python train.py --n_layer=12 --d_model=768 --n_head=6 --n_kv_head=3 --head_dim=128 --d_mlp=1536 --vocab_size=32768 --activation="swiglu" --norm="rmsnorm" --norm_place="pre" --norm_eps=1e-05 --positions="rope" --rope_base=10000.0 --rope_fraction=0.5 --qk_norm=false --attn_scale=0.0884 --bias="none" --tie_embeddings=false --parallel_block=false --init="orth" --init_std_qkv=0.0202 --init_std_o=0.0202 --init_std_up=0.0202 --init_std_down=0.0 --optimizer="soap_variant" --lr=0.00256 --lr_mult_up=0.994 --beta1=0.95 --beta2=0.95 --lr_head=0.0049 --grad_clip=1.0 --warmup_steps=200 --schedule="wsd" --decay_fraction=1.0 --decay_shape="linear" --final_lr_fraction=0.0 --batch_tokens=262144 --seq_len=512 --doc_mask=true --train_tokens=912800000 --steps=3483 --dataset="wikipedia_en"
Each number is 200 + 30 x the weight over its row's rms, rounded and kept within 0 to 999. Layers, rows and columns count from 0. The size before them is the row's rms in percent of the matrix's.

# down: layer 7 MLP down (transposed), 1536x768, rms 0.0604, rows 388-394, columns 128-191
# gate: layer 7 MLP gate, 1536x768, rms 0.0598, rows 389-395, columns 128-191
# up: layer 7 MLP up, 1536x768, rms 0.0619, rows 389-395, columns 128-191
down388,099,195,223,199,199,189,241,198,191,182,192,194,164,244,187,228,226,186,185,170,203,228,157,213,246,213,176,152,189,174,219,160,213,192,178,161,223,187,189,193,196,182,214,221,205,187,189,156,196,193,206,220,174,144,224,165,190,205,188,166,240,258,194,194,215
gate389,100,234,195,195,186,170,255,191,216,212,184,218,220,210,211,186,233,206,130,187,174,214,179,193,179,164,165,192,164,196,197,193,167,208,139,233,211,210,184,208,188,189,173,232,207,186,216,170,175,197,155,209,202,155,215,215,171,190,230,130,221,150,185,248,154
up389,098,165,202,258,162,190,188,179,222,182,202,236,191,169,196,170,209,191,186,225,214,224,226,291,186,189,175,175,193,249,190,172,219,169,224,216,219,241,248,190,136,177,136,218,226,183,178,204,192,231,156,166,155,242,151,165,206,165,186,187,220,144,217,208,236
down389,100,176,167,193,146,224,194,172,262,117,194,184,198,153,228,152,215,175,185,221,161,202,209,209,180,175,245,210,233,171,222,219,276,160,220,172,228,248,178,210,197,214,201,195,223,203,233,215,199,195,177,190,237,173,235,182,185,236,214,234,216,189,262,192,194
gate390,097,170,167,208,215,175,260,188,215,261,219,204,200,225,190,238,220,176,249,190,207,195,181,229,224,237,201,166,148,223,224,202,242,180,217,215,194,218,190,166,233,239,214,240,200,256,187,143,170,211,179,192,169,195,186,180,146,253,179,181,197,146,191,159,200
up390,097,244,234,286,156,159,141,179,176,191,244,188,223,208,201,180,216,234,219,198,136,180,226,182,210,167,174,217,192,227,232,193,205,196,245,208,213,235,173,187,163,147,190,190,180,169,187,223,233,158,202,205,179,189,189,150,174,199,191,223,149,176,190,216,183
down390,097,183,228,210,201,180,187,188,137,160,192,184,172,232,268,221,196,254,208,114,183,187,226,236,231,221,197,206,159,228,200,189,223,182,190,231,169,227,213,201,227,134,197,205,201,191,171,254,233,216,155,137,198,197,190,175,217,187,197,196,141,228,203,230,206
gate391,096,222,264,236,181,185,158,201,223,160,202,191,242,191,210,280,192,210,193,254,211,184,163,191,187,144,192,191,185,209,242,201,182,182,206,165,233,195,197,197,183,243,229,229,153,226,225,198,238,196,250,225,188,208,178,195,188,153,250,199,232,202,227,214,200
up391,099,242,222,241,197,199,151,167,232,148,236,155,190,204,197,212,204,253,186,194,193,214,166,156,193,224,212,243,200,185,179,178,160,194,249,196,234,207,181,238,242,180,217,205,226,206,154,181,225,192,150,231,204,232,126,248,203,198,192,190,260,126,207,241,215
down391,099,158,207,205,200,206,160,206,261,237,194,221,242,185,172,201,170,227,236,153,153,220,195,183,186,180,225,186,243,243,181,188,165,178,195,243,203,212,194,222,204,219,203,176,204,206,186,161,201,197,147,222,232,210,144,210,264,217,262,190,229,209,208,202,276
gate392,101,150,215,268,180,226,213,149,183,229,155,228,228,220,139,221,181,220,162,201,174,164,208,213,197,199,231,200,223,171,237,212,174,194,223,199,221,190,210,231,168,163,230,227,178,216,225,155,194,215,209,200,211,231,172,204,185,164,217,130,217,202,227,193,249
up392,098,178,164,211,168,206,177,268,191,152,150,237,209,203,207,190,186,150,213,207,234,235,179,180,234,184,204,191,187,201,185,205,190,183,191,223,225,228,184,164,234,184,173,200,224,173,190,187,202,248,190,215,196,164,225,134,215,210,245,182,194,161,180,100,218
down392,103,176,142,275,149,185,216,215,187,196,235,236,230,193,243,207,172,177,261,193,197,179,192,214,208,198,210,188,192,197,240,221,266,201,193,186,201,167,205,203,211,224,187,220,217,225,170,139,183,152,203,178,167,205,202,153,192,243,164,199,163,172,179,196,245
gate393,100,209,138,227,189,198,181,222,151,202,214,213,196,145,189,194,214,176,157,192,196,170,199,231,208,210,213,181,130,148,204,233,202,192,218,208,226,210,214,216,171,166,188,204,257,223,225,155,227,264,168,233,236,200,190,191,215,163,184,224,196,195,203,150,168
up393,101,155,210,160,209,173,191,175,224,218,190,221,238,231,152,195,220,228,237,184,183,160,205,199,187,193,178,206,167,199,200,154,202,158,204,248,183,207,199,170,181,199,250,184,226,193,221,196,246,200,182,192,216,224,238,159,169,204,220,174,195,232,205,203,199
down393,103,199,181,217,237,201,255,235,224,175,166,237,200,177,232,190,234,191,235,219,206,222,172,192,231,199,148,226,195,187,207,208,269,211,151,235,217,202,195,255,216,221,138,191,155,170,211,182,187,194,222,170,166,192,233,163,177,225,182,247,175,219,123,152,219
gate394,095,198,203,157,185,202,221,124,226,194,185,216,207,182,223,237,244,188,179,197,167,223,194,234,188,163,211,217,213,168,193,182,263,183,238,220,217,216,171,149,220,203,224,194,222,165,250,204,191,232,165,189,209,243,192,182,153,160,233,136,151,234,183,188,274
up394,096,240,210,222,175,181,220,169,213,251,209,181,175,189,144,196,210,173,188,191,183,157,218,214,184,247,211,254,257,173,168,205,179,158,218,219,180,204,199,248,224,213,212,185,184,223,200,187,229,207,189,226,225,187,263,191,122,210,226,213,171,226,213,184,269
down394,097,142,194,205,211,172,178,213,209,204,200,169,200,153,206,158,194,212,221,210,182,153,181,248,251,188,198,169,206,141,158,182,180,170,218,204,212,161,227,245,181,197,206,166,166,180,198,177,172,111,180,189,201,239,207,181,221,201,191,174,184,226,193,239,258
gate395,098,170,217,224,153,181,212,195,210,178,207,147,215,135,211,240,253,210,210,206,240,152,158,259,180,178,246,171,225,208,203,221,171,192,215,198,186,160,163,196,201,156,220,186,215,265,254,207,221,194,179,277,197,197,152,202,192,210,193,202,242,188,186,207,200
up395,096,236,190,278,195,186,185,200,211,164,181,175,181,180,231,163,172,192,232,259,212,225,209,241,178,209,203,200,197,232,240,197,223,174,154,216,224,187,169,187,215,198,238,272,225,191,248,122,198,265,206,218,189,140,167,212,213,228,265,160,206,191,204,189,191